config.toml
n_layer = 15
d_model = 384
n_head = 4
n_kv_head = 4
head_dim = 96
d_mlp = 1152
vocab_size = 4263
activation = "geglu"
norm = "rmsnorm"
norm_place = "peri"
norm_eps = 1e-05
positions = "rope"
rope_base = 10000.0
rope_fraction = 1.0
qk_norm = false
attn_scale = 0.102
bias = "none"
tie_embeddings = true
parallel_block = false
extras = ["capped logits"]
init = "trunc"
init_std_qkv = 0.0247
init_std_o = 0.0045
init_std_up = 0.0247
init_std_down = 0.0026
init_out_by_depth = true
init_mimetic = 0.7
optimizer = "soap_variant"
lr = 0.00314
beta1 = 0.95
beta2 = 0.95
weight_decay = 0.14
lr_head = 0.0177
grad_clip = 1.0
warmup_steps = 200
schedule = "wsd"
decay_fraction = 0.873
decay_shape = "linear"
final_lr_fraction = 0.0
batch_tokens = 262144
seq_len = 1024
doc_mask = false
train_tokens = 1301000000
steps = 4963
dataset = "wikipedia_en"
Each number is 128 + 24 x the weight over the matrix's rms, rounded and kept within 0 to 255. Layers, rows and columns count from 0. Numbers have three digits each.

# layer 3 MLP up, 1152x384, rms 0.102, rows 521-629, columns 128-255
109109163097102154137124150144120102122149083132122104133119128097159116176106133165121134139151121141092141105131105122061094103124131156147146127186155154099135141128107135142121095118097114112139121101144168121150138118080140094114119097147136134148097137106136096129154145166114130129103100119135180063089122130141127124118171133114196130180165128070083102126116147118114145105133
131167131121137154106169104126110136120151132096114119112083107133174134105145119115127109113125151125141108115136142165146110082076146117125075131097114099089141139126147122106114154110121138123117098105133124153123099101123140157135108110090143129148146109158184126131093114090132141145130154151151119124128111108137136154113145133128111155101093125117128141101137134145203172180134
145173119132136163123135132132104159116124168149135164146139141118149125146133131171146144138139158108106084122111136143099117140167112099161132156141106103105078151158131130117151093150105110178150114091126113185134121151077104119154151177176129102134086127072099119136128137190148138162151133085126157137151147142144104115133122104119123113147105164164100160136104133130145120087139
147170147135141129132134123146134119104131088121131098124092155129142167135121158154139159169121120158126137085159148153113126108131106119074119114155104129116134123130127106118143156054080114144174146131099112107121149103132141128173131151061065127150121137117160118106099141082108078151100107139149183152119085106143153097131157094096119157164078079150126177128111156090109125099127
116155145103115112120130135109127088092171123097141106090145133105167161113116130140129158130123097119162135133138131154082151116123094116152170139174097113132135131152130118112093133112131091110158113155142116092095115142139139133131104117121111146082113092127150134157146111169116142133156117113168138129116121128139161154129108125118180102109140132113153151174140133072150165111148
117109108147158153173086131138124157124142193108170105135068154150148127114049151118130147140168112138121144140137126174121160125131081134127124156147121129146090108150142128115148131131123094121150170143164168094132156141119107125170145087113107088129091077113129122153110142091105147127119108134143123114112141095117107113108165112159096119145186103105149144138145151159113091108119
101099110141105120141130154125133141130094088135152099139114123120133133160107151101109141145144108140128118148172157128101109105140134092100131139163120112138145136128118097162110166135099163104155130115125147168130154111136141084152152105165126096145124115146086146149126142126105125151156143116102130080155139148128171131161109158091179130132132145123121125130158137150137088121172
130130105143098131165143123084105115108177136142134110141144092086117140138148105129143087096158137095140120119118131126115106124131170104142100116139146158132114138149135128122116131128152105144135158127134117121133092126136110102138132163117132103095140128126115147123119145149120086135129175119122098138157142128150118144113144135113161108143132148110135089135112143153096113141171
133116156171120103118143113173103111135110125125150129113085099119173136128124110137130168183101147080162119119095153115115129165139126154122146148098199123115150137123146173135131109091148136121125112134164119134110128138133139129137125070141136155138144124117111145169142123124149133165147202123105129118112095112134113124161119139150133153136112144149174146135150109114158104151119
135130120137169126158131167114113105170128116139090149143119154118122141127115144106164121127156143120143111130149153132121135112110171130149101145114121128153090152146125144115198160120120143128137107124125129146154197148105143143101154181088130113126091073115141149127119143113111138126148136144144091141131067102085118118161110134101116130105068113122121124075098106114134125156169
183129186143152134084097152125148201122128121119131167128107153139144130095128166129127143130080112137152109140134153127102146100159073140124132084092132181145148112088125150120129139132128167138130121091072153110135141134107113121130124107126160126123116088127123134139153078083074152077113135156143132112124126096130134220123144097108074133123124103120150106097173126128165092109138
158120103141133125167146091122102161182127108117176111111095153160152107130101085118138131152110140089104117128125118125121184136090131110088126101105099080113143117145099141145103145108120123114126147172140114147115128134124092112107102146129133154132109149143163168150117122113132119133120099164130091124130076164133161134113129115149129105141145137141111117114128140127107136101107
122121150132114132158140110156120131136126100112149109069094133117124115127085143109112136128106133113099118116131159146124107143112125169120106137150116137137151109162152129140100124131079107173099137119112147098138117111114105083100106137157141132146151104087126148098108137155158143119114141120134139137062136142129199149123104087144109138144131108116123126141156147119136067143174
095142126139123134147161147114093152153125161132110148103120096113131136147120133122123150147127155155118120108106140162125120142110136148125166097130138166147132114125141129146147114081140120157130153099127145146112115105093146118144108077115151153130144150141122106126147119096129117164104134116115148142121168133148131109130118140117153119116136152145159142135106126066142127139136
156125143157124124125095169118118155134125140128153127153096104145126112121139105144147127126131082143123150152078117143169146132099151117106120143127113108115148172125097135085146099173135102169138095131104109124104123160152144119137119099100110127178128097146105091144104135142105097126138116112120093137097157118102088128126163119116125115141116127131148129151123124124122144124139
129112127112116107143163077129151131147131126196126127137153161075097133164158149120151112119118160131074112086125098155139156114146133145123134121122145157127142114141118137109158119138144102159100174140120106113156085094120138108123148135154144156167178116081065190134143155149107118113102129177152142116077086117153130129129122115093107098126158128145110101135148110146125155125134
077124109093111097121114142172133141120112173169132174113151091158112128152131113103177167135160112113119183136077119116096104111136112126123140150126142165154146147144100127102145126148147140132112137128072115114120113111121119100131158135180146066125087122122132112101116136097099114112127113121107122145141116107143138121144168158129110132129131132151122129158119150100128152087168
110112171086130106128109126145135139110076120108139099138117088113099145127129120090123137097105124167110133145086175162123067094134107126107125142182099122127140130134116145134093117163102139126103149131143104102161167140157131150117122163115137117114121126142173139121131112114111139120149089113123115162108108128127111109135137143136119143120129123090132124100144138096113102146078
122135124130102121119091102137103156083135117163136118165109090126137092124138166088093117116150155124111134119133121136133150097110113135134111157145140164079121148141122164153155090135138114104166124121147126173138105115164123128126120112143134136150140116077121132156125126116121148122096083079109112188131165133134149117169120136147105132128154126102118153116152149130083118139153
123129117154169128110126101148154121116103141091124161146109121126105161095150113122125102142120134114107150089124150109134153154159156135164184154152117100101122128181119143149126084166104125124134148105151095154126112121202110146157150155110124083192138133116107135157069143108137059113138129136132162188135128189151164081161129139157132109111099167170104127114109149127100111150094
127137124077103105126115172104175112111133137132114099127118109091134133145103131148132161143130138146126091103161152141123109112116084134150132152099149158106120140089129109133121179115142115115128124152147146142142118097171098148106118132119128111057106128126139127140141145083080164114156167145135110111127101138155082104161098149120095079113137124145158105118116120116120161143121
125100090111110143123130107140110109087094176158098110122125148141129154097125100129120141113112159132093153135140150096171123129196136128143171123128089105119126144140121127140114069158177130125102097133143150141121124087124109122122152122136157144112114130120127154136139155140123123148118099168156106129084130158081150140130148158135089136134125148126141126147152130124142115189156
097119118153130110099147105149086123135130134193089125147171144119137105137094186152125117145154131103114116121176176185090110148153103141192120140148082129142146156164156114148135076091129145125146135131157148121113135137075123157094158129120151097103125127122142156131142140109133135140054113131143158101106122132142169132141133146083086112148104096125089122123121143076149162119099
141097157106162116147164140130109152145152134172127120144112089095126123090127133106091143119099123112147129141053110137117102135096155110123100109082152123149128144103081133120138096130102148164156175133094138152100137173126102096114112138183129116117109161129120157114126148122132146151119132135134112128122176112142145127123094114117122154092167097089156141106114137146081134158138
148121154119108120107089145126134169154121131140103150118138131114143107153122101123138145101098109136137102132137116108093145133133138134113092116102123073104110148144113118128110154145130115125115119100135191121089112109101185142088138110096109130139136133122121095109136106104120091144124137127155148114189152142075104176132140169111111171152160168101125119113103093174168133111117
178102103111121159146114144132138154132099153167149095144102117115126146157116132132127165129075121140153138079115061129159110182104158086140150139174116151128151110047119135122121129096105129148162126125134112120112110128140130136154141128093072146112129108126113130129127119138143072083103127118104135125146172121078167118110105083126087148143123128141103092098133100103146075127165
151140113132117149124114129157131117090125109116082089112093128102130133160122115126145099148099138096136092105128114121128177116137105115139111143139162105155143092130105055133139139105088110152151149124139119131130081118148127121150129142121102102159144122147123108109136155154124127117122121144152126135137122107150141140077134157203131106100122141104126101128110117107131138137106
108176106103158103147157144112116098124078141128092155123124135119117156111127118163157152119121145142089137188151109137158155143073101078129153123074124132135156178151135103152164130171123094127124107114103119124115144124093130077177125106120149166122157088123115100160131161137160106146116153147102122082115148116115126136078164123091131141135098126091084108117108095135141089142120
088102102115111132137097087093137100136126113133132143177151120129138096098188146097161107094107104180178112076158148117091138105152174128144092139141151108103153159154102121131139144140088132147140135106134151129119140108098122126101125146125139164099140101139146090110126158159126156109122114095167071122155143127132096123092115135105116096076131134106129103130137136111158129137141
132164170163153132140046095175122100144105164124121110165117150147148117093138118138130155120127094136177142133112130148135125101151124098158169146159137129135117156110071128127121133146128149163163148143134155124138148087124135086152169118132103133117140142139081168129124103144146109128156160136134169106127153115151150119100126070135129099146121155130122091150124119141177120132091
087124151113105111136145118124136155129113104108139131127162126133107121121146122110149122129105153110146108142109131159120116103133159136135139144129091122122091103138137103107157128133134130106102117132095131145142120137135133143172141185111133151150134150139129129110104131114119084098094122172118162136134115144139100120096155090153102120136135113154177148153139136111180131144136
109118133144119140141118123082099134133138122182077131113172105141123167144154152173130121085117132091162148133103093085133118094118166114136142086120161121175115161113129147136118125093135138086166150136098162122128113142090116085104164143107132102145150090136142116121144186125163078174129126133126192171174138099128123106167108133128144142122103139137141135164080096150090140101089
176146128095162126135112140110131142104112139166121130127119145127129127123113096163180116108142078109106163114101110139142128073142124164166148128114170138163132106151127129106140133134093110156102142134124148145173108093119110131126183159111134136141142127151162106137123109154141087126136103091175125132090139128092153166152098136116118115170118149161087092115121112116127117129131
124131166171107122093100110127078115145153098108133103158129132127149115142131117150146114175115143157169101086087150117148122127130094085125137104109137121112134102108103123100069128130103141131132121118131134137136106114131066141141120116113122137105143093118161123144115113120116159132110154131128097127164105126126125098146133066162120137129144159088103098125123138086116122150177
148116138099126114161122130085115112115108131102131129133142075087119112109131103146138144126121148147146124141153134138125162095113129130094142126097106122126145140158079091101128088147124162159121096127148099123122094130132101117135127103153170123127125172111140172179150136115161096132134106140149102088116156164128123098142138131145091117145088132143123123158108138144126069123119
126134127139129107133126171144139156108135082109133152117126162113119128124108101119191102179126132163105131116136146119159124126132114129166151146157130130142110136130095140142103144158127148125124120081136133139135125095119080120132123115096091126116115163140119152144159088123159108150123131129126106089129135096116153130133168116151166094143134116145141125122124157140136167112131
117113110150127159139150154104116119130141137099105127135115091119135136134084072130099136094121132131121135139148111173139086087104116150159128147111161169147101126138143127104115102136150111090120136140134102125127125145126097106122134142156074146155110101133138136063136142129123137102142096127175155069125146131146116138122104104172072115154149128165128136111169119115108162124152
144171088095136126140161097145133141140119146101097140149179125147169145136113119134151118158130156144140147149109131157127148129159123112145114170161110114121131123113158086127125125141133046137135140145137142143169159064097123164121147121114120129140119131112139097141118122110117130138139118098146138123120171121094152091085131077131122121086119141137149134117110111099085105105125
115149107166151133131122163132149130142138139099133087147112081087137115102083139082091135157166116153147134092130130134157102110114094145134164151135122154123100130097097155141114108100101100150131174141108135104159114140101100122098122140121116120114105067129123167190080169165121078127130084135133117137154136134141100106094113092127123098143098090107063110129163106148117137141121
148152118127146116147136120110105109141134120136116129127145134132171110143116183147103116154068136126123067180095152123093080197142164145118086074168147100106146190121107105119144088109119115120142116145159110132140164157123137131162134098096125121149159146136115084128156141088152097125165122127127132142175105120120117101144214138118135148169087144137130123099157135146132152147161
114162141112138116184137130089147138113153137170115133114110097117080147130134196146150115107151145136146128117084132110117124184183109162117135127104131134106126122147139158091108143105123148138147096104123140081134151170101111134137119125111140144155153142098113131136116110146123091084165131123112127113106173076142121102102100121156136142152115114107137089157102125136079160161143
083138134135134146143115131144138135114104176160100133144107148122133155116113121105090121181129091132125120140144123102125115084129117161067168128126112122074122151152140147097096171125106125135084155114113143105128092111110154131140153145116122133132119126128158138131073150099196151137162158110103157095091145144082150079155140146104159182078143146156124115108170159121087156094126
156102069172128105124120135139129130160142137162107106117151136126136083132125096144136136125162131111130107132142143110116142113171107099112111101136092129100089129102117106144166143156116114116076165183128100161192139104054157140129118153135081136116113112095099168132094162085140130144168089140149145146119091129140158127131112104120151099095147166135110088123109152125105159136130
127179193111130105143146103146099156148126076142144153153135149154132120122115108165172105121129131115118170122073144125125153095120121151114148114100133086131104139156110155115136151130139162119120144163128135106098163133132128112142108172125167109166128109121094162104099144073110145124129143141092117128093117134103133122142098113147128159149131064143076132125096105123113137137124
147118151112150150133111137110120132131138148117103129121154151132111146116120135143133101119085121141099133133133092174137104113111126140121183167141139073130121110091140121127146132141098112113131076159166137136136115100150111199170100106142128140119096134131110144167114098143108161148163139107139151140156115130129092148113162100133133118109143084122119126120174132117137154135137
134162118156150128153120123117160149117118095090116133113124141109132154120122119105138192108086158149171122128127155115153134135140134118114128086163114127083104095132113118115143130126168139090143131088117134109111122128132114116074125146119132164132141139110173118129087163117090111103138134115132144096123161176119137107112139147139125092178101148105160155088157089156125191142090
071139151078109120133111146132130161078140135087145153146131102102102158101158123110144140129126108145112155153116159140112100106102122125150121116119108130165134143073132137169122160144139111164155144060115118119121133117125128092131152116117116170134122097173124129121139125154110103142100139163127163121131136162104141147092160123139140125160143114132073119130133169118101152160126
088129164123114136130146149137182135111150147133136130194142116132131113067132127083161154081125125122147140131169113152154128120140166107139137105091133142139157152099134097124079079066109116122112112085114118174097143134085095129143127109111131174117114120113144134137108147091098167112107088106128160171103136137130098166112118157138164125149143083145099110126125141117103192119092
146164102079120131129128134143130121108137107117106140133150122135115158139146139139170092131151165121111125123146182115136105154122146126125129124126119134145136094117133138106102153154146166118118178118086152112129122121085089150116047118137114169137124169125108083143133133118137137110126120147181088108142128124144119138113170108082185159143129127120071168104130101149146120163147
115172119119160137115104130111135120100119080142126130127130173144137104097161125121133137162135124151140070147090143131125090123117106163125117116148153162135165153116114086143101117125116149137111141105161143132154124164137110142145165116134165093163150136176146095150112123159102133127131169135176155123116148114141113124158150144115126121097126071105128111111140123147130090133131
126129151120144118103128100112090121104135125089131143155133156159172147128138112104145115152135113106185133121123140140103149163135153088092123074132131124160113123130140154150129118109152139121114110128131057159115177141100149151184169124123100146115142168106113124126128147164089113123134145106147211095148153110079126091118110106164116153126125119147129159125112151120132148141157
104117136134136146102117121150158097115159110159159124161137163097138126126146112137156207083113132169136111108154118125130155133116112143074142110162137110153089153131127124133138102103110162122164102147104128101066152116155126107149142155159109124096129127162113137123100092135113169119136148110131160106133155133138116130129156125126135134130164144119076068143103111156166140117136
130147119155171124117120112130134134147177124148099122142113139170071114091110101086123148142121170118156151134120110120135123153127129085119140135123124144157120146152134082109139108132112082079083128164142119114127129161096221161081157113138128146133122108123136125136125112120156092099102091105120157154170082083134104129131145136155084149137140125132163124160135163166129169135146
149119119167118131101152128139119104088139132176117100138148114102139122101175110146106138135149149124126145138170156103113147135113174133108126111134136150148145140129166119045146109134116116115128128148135158137083157168149108124106164092129136097154140100163139138119105140114102126159088172142122161134154144112159167134091148132115124079151143137102129103117141110181138095110163
119168153133118156153097110130087112144146124099107140116099135106117128138144109139134142116109144122135124146147125152123120105124082115123141123163123168167144116134141119119177113156131120114104136150154135124163143092155095121095128108132135103137143131150109126151179136114131106105112162081137150050161137125112134088101148163080161137135103132155132105068144101137130136162105
170132147134119088110147132057163120136151078120125126138135121137176145105101155193172148136104115126175123094120135187134147126123137166144130135127175053112133086129105118165097144065155123120127158135097121146134134109141136158150106087100080104131160130136138126109113107123136146133115120118115123124109129137168175141132152104137131165155178119114085144143149152148136174120103
140111130124067110131079142093102074130105138110160195106090117105077130107146143130117146103116116096152168103139185157156143115107128133123102102102124132115139131117092092137105118080131118140130077144108141172111139116112137126140145124145144151130129169110127099110133169154134143140157123123055128112197063122142149135152106126128107089112159141141142188141076122095103143107124
134131152151127143111127117177161104102133122125116077120172156157132149170115150141156101128120180105126169083136143120164135127147121077114108153132163117085114129098143138124163182126128110113077131139123136114090101095105137125128100137141136133132164154133117088136141148145108109124131145125155126151119051098180144203056124122078086136113115137142137102154114166141108133136134
176087155111069140114146151135170107134120129116145109106155129188150109126160123138139151114129096147122095127122080133162128156114129116071150109213127118098162123116133181096084139108166138146136129155162125129067139097155120166094085092159127163108101158143125143141154129148122165117063112116149094137163131093171089116092149100172130130150143124079116096117118166121128074156092
172123164122144105162143154165139153126163131148088141145145170155173137112070054088114124087141132118123129129145114100099117119132129113115184138127140105159127108127167105110114138094137076134131122111152127164146160112176106124154138089181128157127095131136122133120133176141184139134163144151132118170132125151110076134127170156121179139137135113133088114126144112172099078150113
116141144130111148138133063121117116098133111121145125117145103157191131141130149136118146131071133178157121144146132128138103136147137144167139147110123078154104129156132128093111130111107128110168077167109126150107143117142118155129138108086135155123131129119144080155086113134100149152133068130126092147124128125111136131097117144106141139137113138121163090176128175110141139166165
125094149109109164139153147090095123133127157148089076123120099112106164111114085179109077082109143111146097153148136147178135101166154122156105134139165132179088174159107176136126136131122139109113095100113191146105123136152117131150138156150166156125142145109200121101109131118119152176106163081137097200137139200113100118132160131142147140127149114122118091142156126144161128128112
130157103107119125133106202135101153113138104122126114128137130111134161140105115140166107150129109132133138120124115178072119139119115149151128095149140124112178121120124151135128139122126111109122089112137119107111123111123122125125163122092118109107134110163169121124132137113103144128153106124130112139108107141161151171130103108098100127147138106139098162136112177149166093138121
140137128096169160110091147148126138120129139128126125146117143158103110095140107136165172120153120125123092118132127129133121113168127110139106183113104164088130160129145118102121151094139089124129116149102155136124123126111105114114108095077155109141140159136143124091113099147142138114121142078116105109129089139112141144125149176118125125116120149141113154096144168103118128096126
129132109120128141127145125107133143094110170102109125109151112097199136113133110125150139121140117153145119157114178101130145102136144075099148123121123140121169144109125161166150156154143102112118141156130136114151109153095132176135139126094127142150146110153109118112116128113155085149114182098114122135071136136150118147157147108148132162110101142144118137151140102080140144113144
143083113125121141119109129149126137117118126114101140104087121118098114130136116099147139095133133101108121127110104142124125124122143090171169118138148144121108083097142098137109091157111124081144116145118103124113126155087116124137087106136130120145144175102166130142135131134140070106139112146121130100123136183132097135130098141200145150107127116109121075153120097159148102124122
158121146076136149078128120133158133099173084124138137122142117132122119139132150113120163115145138091158096109137119141126137165099134152141140133150134096192146151092130143149090109083125109108123124084127135161116153122116122115098077139117105129120129145133133115142150113135112169113108130078120130120062147091096095123154143150144120156127146153126116153118128130119150132145086
104153123097137152108148154133103152089130113082143153132120142094148134138108084152116138089118154160083154110153114132115128109105097107129121100099102101121074135151141154110165126072119172129118172156137169147169166102107128135176111133125132076096152145134145115142116127151114101135128127095120131130086150149164179175138146144142129126123117117095073147141115163124121111170154
095129113105110131131109131131110140110158115107114112132117147113169154120095120120143120204110150106112131111132170123125151120132137146128104117161133135121121148118142128154155137107089167132164154130096107140152118137127133131151095111114112162184132141178171129135117102129158115112099114126134149147181127111115140120117138125108108132136157113154151119130121112147141135108160
132100138089145091157144105130151127132084134128101147069161137119127120092122126124111122131142178187080110097112156160135133122142137158148088157154111110125118150119107133149117100113163118141137111134098130121124142146090111117122088144146136135139159108140169115135112105147089085149098132145109155127124163129153146126139154161138133155130086146082140174156112106154104097160163
181111120146120124097111135139114093124131133112093111074133149114145163130153112137114101115136117157117142198107118120126130072128127122125109140162152154117084131158072114156142121102168153134106132124101099122152108108170090139167124115066180075129114116147136131142131170119128139123142117098161117096139151120084139111150114085138135096097085123121125100121133081079148142103150
110149131134159120136157116120134151133073127108105107093146086125147134149118165105121129171142171142138111145127138211118095122108131142143128127114177118143136089132141097126211117130104117124124095083102100155144133140104141123121089121151135125142124148139098129143152150132124156177136116080129114107153117154142125108121123151120111120109143153108129125142122093128174142156108
122150157131122147154135112136161145149137122137150127158157105123110169168124112169177134104109147134171098115109096138136167141167161110087152156107108137123148113124129093122117082155130089122149100129109110105139110145129164099133084125115146163179123149120113199119119120100118115137133140072134120163159108157118131143085131144144142177154107124122148161135090083105141097140154
144138119131170142136143150136128139154107108103136159114076175055140142145148156147102119134159131119099111146100090110140112116046094125132135100151143129106129110138138101159159107065132078130142142176100144133185103154132120133111149149117121126147171095139143144134140113165100150135154092080139130102118125102152145120142096118116141133111092136157149151106125149128119150114116
095191148098163150145124096131119130140120108177133127148149149132167144104117097099124151133090128112088107122121147131103126197084161116135120107088158109167136166170117142135090118120126124124154138152122151159108122140131124107141094124094132111136139132140153089123078125130124144130095171129140099139127095128127150150131109101129086131101131120089096117090163119145140111141124
071111101080121101136118122128090112139126149153152139114109125113128126089112106142102138118132148122132127097127113142137124125103144171152167119125138073125136159158163121140143111144136139125126115113171115110120098110124145151147160098119115115154139154141100102125083117129103128137108165169163090141128129128136129115112143120144143159111112155085138120098151157127140074122144
162095098135123121138109104117173130129131138109134194166133106147107143065150133161118105113077165106162089152102139107084130145100130080134174120140081128145142133142132111131129115109178110149119128116091113154149162153175146136115182132134140150094128143165147149137133100105123125103118158124126128110126162074110124149151115113149138087159111099119134166092118087140114106149140
164111138146125082131130140154123091110125136135110139091107129101124088095141135160123172086156111103114109138127145133153108142182152137153131113085123129107157110120120146115115149128146153174122083105153141121118143145178112125099145098121115123096102134108141133144091146100077119139137146147140134113128122116133131162122077169088119137103141153108138065082146124130136139149132
180085144174141152074088097142105118175150157131146089090172150105171135171158071158109162170094119150125138120125129140132130114175129115144139177093103129151133147113153166135126140120168150157175122123092134145116157088112125109124116141146137142131123122134115114148164097143157090124104112133105084155101122131136070072151117119095154107174119137132109116183087100118126131135114
079119170136128107115146105124133173119155130103128120168133115120122115133083108125133119158118135107121166168091093115149146129140122127100121142137133118137117106121104101130111151172144038073114142112109124125137139114142138112099125137123096119131159115094108131133138132139087123095163144146114115128164133109143142127160123138117154104115108036116144183135173151159174139152140
110113107161100129155140131151087137097135112145099139158133074143135151148084139131113152105111160087155130099101080157127111163139134137129090094135107173118119127105121176146124125133119156115122120130147147131107145133164125119149130120105123089094157127085120115137138138184095163194103130161112114095131157126124117147168128096172141172129155153116098120140174158118130143098146
109131164135140086109135102122143098122134115153118138142105109133145144079127087169109131103140141113135079116109107150112158131164058126086125092142129074107139128154113127097157105139121115111112168121119140109099136128116124122104121108142140099169125131110102110073142109136139132123112145139152137106119091153121120123139135134145117152087118106122121116125152185180114184152095
132118119168147219131120124145136118096105191129145173140128113154163120168164121122094123113186122165113165120089104143141161131115140132149117184155120119101085086129115137144100154134141125115109145175130118115137138112116090169163141145178160117120125114129131117102122124108138150142097138148128112120096149091104144132157137123124165138085133153139137094124134166100084136144124
146186148149139100113089138116125109095127156121138121143135116093094176169151161107110195148139076191125132142176109133148128079155135180101121146151111109086144119094146143101169114113141087098120131154096136160102107107161152118098116124121139124111123107126156115136083149148143132189144113121116103151107164140120110127141155137164133123091154154119150114094156163151093129144206
078097171125102110144113149104150092161131085158147112128117112119139107112139118133146087169067121088132134155123119150171139062148124188130142106166149125105159104124142133130149128117146121131113110134140103140127127187147143064169149126151064152130179167122165121139157106083074110104128141142182116141134105115105127116168148125119110133143116152137119156133131118113151136126202
121138125111160159104119127130151114086123093155173155121132151102093136105137143113100147135142067144150119147144168130126138146128162152149162143117164122136110116140178131127132119115146168180140098160094109118142089175148124163174168125158130101120143137143133112166107124175120105125104081111138112188133128116127110116083137125141138120116146124117102110133143116165147101126113
120135168128092120094142128176117179144146153161141145139165140145118181119123111133106065131146087106096174101125077135197119142153099108140145106093156133146100140107120127164095160124127102118146135094128167128146130139131118158139161151122135106192103100103149139123134084136117145136138119138119134118133109137110146152100158113111114163133151149109186129141158077139146172135128
112115145133112091141131174110128140147126102149168147103108127149097109116131123113119177120131150170113114139129133142149140088115179132146116107152107131134127096164162107109152127146164128093141091097095117129085078129142108124136110110124166168130174100141140149085127129142122100119132177111113120154140150142108128107104087084100127097153095163108099144090109165120126127129111
146128134087143113176142106126171186111108143115132153141134157173128110137108147079112146163146145182133122118124144143126143104148167077101151100151109131114139106104135136158111144165155176114153174137136172119127142146112153170141146108122128105106108070168123176138120167125138132134121122141107125092149114126096126096098132095154091129123133109110153105109101105165142122131136
137110155126146106120113165127160108135123106155119117081128137146098126128114117155128142115139129137081114106145139119117156130122130129086124179108161125119108137134104146099084133138133143172147135143150098171177146128129118105144080132102132112147092107153101115115127098134138167105136107112171117128125138139165158110172169173105125122120103155093142140131100147130156088129102
126136128110093110136154129154137144112122104135109150152100146099103144120115142087141127136119126146147123137124125191142118099138121133169127148114135119139133115129095162134140139110089091124141122145094098097148090172125140167157083164108117158161134109137179133143103138127142090124103137093168106113150119128105094121210110121163156118114135116168151169127125148161130153163116
104133124142115116171131156140100142133160117152129142094110143102136120098150112122108123087173117125090155170188114092113086125149115129109080148151133170138142169109156120110163176144100101160113179117107144117127113149091077141135125100130139143125170142103133122125148128140127126080136088103124139119146102143132157125144121123079136139136149095124172120142127115164127113142175
161142096116145134128125195158098078126103151102117143159130145100120147138123158156118126144099099107097134138115138139130153137149138090141166128143096123157140172109148098138139126104089099140121129133160104165095119104166075079175140119158142123145133105116153143124086148140128136113174124123176103068122125132124122122116133147180189163163132106127131102107139109149119149170082
060110132116109121114124109150143104090076168119144170146136178145091128132162155138161121115138129182098096154103147113171130117133139122109076118116149097114127147144186187137122122137126140135081124139125115129149127128131129152162110118148086115096151122173127137145095134129148112125154110068155132150086143132115141119137138112135180139143177119169179126109132138122104113116128
142160118106156096113138127156133107133123108147157138129133107125091104148127127122129107105125182123106152128135130080138116133080116134141125114139118094098098111148149123163133054158125150110130110116138127117156125172090185122079126118142121119100134146138129146097096074127165120101143096133087130104103160167129117125147181124128103140162113142121116153137150092123102105117169
101157076098097137150138175144122159131118116120124108167116087112130144136107132124101134144132152091127160136132133167134117143114095157110110117092165139124138089101161111153127114136130138131141140140108119090144114143098145162147143134133102103080113134091105106120127124146133157149118126109123153152126127106126121161110162116094095094096147123134147110150100144149090117115122
156129119086118142129121149094115144144112121108116150127174128134119119170106123129111160155132134128145150107112112124155135099182131139101115127096154099079115132133142155082147157160096138122184112102117122144118150178114132112161182166173124159101121098107117101133120117117137079127118124133133147101129112154132124179145121135097124120125123139111120128108107175099132160128099
121119122158112188141163125171152143159163134148126133153157141109103150100118121136142129123143099157147161117112135134136153121108165193090135153122132152152129120103148111137140141087090142121121116151131115152201129151096106073127133094103145137096167129138127141116112151130131126171143130091083101130117117122171170118108158127153097143133146135160143151128143113128177138169128
117100123128117164120141159086158099146129086126100108191116109141109174132127106135153157157088129106157094159152129111102129100159073112112127101128147105087158096088162157109133131160131134118143174148131133142103121160160128125103133117133131161117109105159116113152156110112137135155183096121130106119152189137135137144091157115132108140107148145133149128143142136094109106076140
126151152118113096095154125152118058138123119129116143168094135132086155082168129149126133136072165182114158077129124087132120177132133112164110130105124117145121090164143143126134148143098164137132141109124090169165159124134126133145121124086122097123160131127096125108159128081124124098149147129130115137136105121126153153172102158115110143126133121135168087137107160121129163129086
112108166094114153133111109155149152141080137206124085127138164108121118130119119135131127133147106149144155144165102147166120178125159133147127168132057139165139089091137118150139113118139182132147132144143102111170175107119151118097116131137138110141157128124098123142101135167146106137128147111118100114130122113144112117142116150111102104121155155094108070129146108124118138125149
126128105099137126175125170152143148141133140176091134103127125131128163154147120134155134097138131122121128087144128134135138102122136148128130185129155128168124168144109125132153109116138125107168127152154137104091139146137055139147144133113099120160117132118156142104124099051140147100141101102127128104099128079125093111135118098118111135110105106139150112182121149136092149128111
121121142149120102126141127155147132118161146100149119103129157115147155132128141147116152132151113062148165175142130131129115179132105060149130121105127158118110110075159144101126141136113122190120153120117111151051093132108095102119117106125139147111150118138153153138081137136157122123091107093131136125103156112102160157148099150124121121150157136148116141075101165112097117125142
130144109126137114112133128134142087129134134111108159165116113132136148101155153155183104161135184141118113131103116123121122131161149135134137126132134134152143138132132159094132133107088115132117100083146148090138125111141156114101071138089101091135086144147105126122135139115150105155104156095067115106124155115094095130162147125189113122166067120112137153165164134148118145121119
119098130122111118112148122139127113144160164085136103097092126087154124153131153100154145115102104122145114112096108146152100154123154136130124098146139103143159140120118155131144127160140091121138161139101095120165128135113119086137132091169127127139119115153116111113130128145110117112128108147145158176108098122144117125090136123139093149154114127182174182146116129081160137151138
164093080123145104123158149116109158173141139117099139091123069097114110151100146137090111094149133159114122163130147112163154105105113132128151148115151163128087129111117108148166106157151118132138116089148063137080065154147125162118137147108081105155127092110130104176160155058123158100125121108135143048143132179093130091121122117178119121126180145095106121147145124116166119098149
149129112097084113096134121109092050136123118146154151139132113131101113103111113098130134147133127123116130180139154127159151119145195092086183173108108110159106153132173120122128143146123145099121107134115109119150109142115147123160120192117123172157115129137112137159095150102138126155146127114146149109155136102100133149118115152134140140126124112109089114095098111113162101141108
116132122152101143150144160143135171097116129118111105142164150129157156136091175116090114180078115148124112132105112130143125116110122133102082150113151163136105117163164124169114164121136115133109140101118124117128130134087133115140153126127129163117099133142176144101130110136140102128126120102103174163121121142149127129160147087060106105143117117146127133122068131065164172112097
113127144177130138122110143179130131168112149145148104131104143131146089138086150129107129119116135159108132067119153119112163096098094144115130118079157106113118133126084146139078126130128126104141179109142157128138145074108105133121103112136137127140150163179126144097145134129110094104104145071158159116116112104163137152130120100161107116153103150132154123091107142105130143112129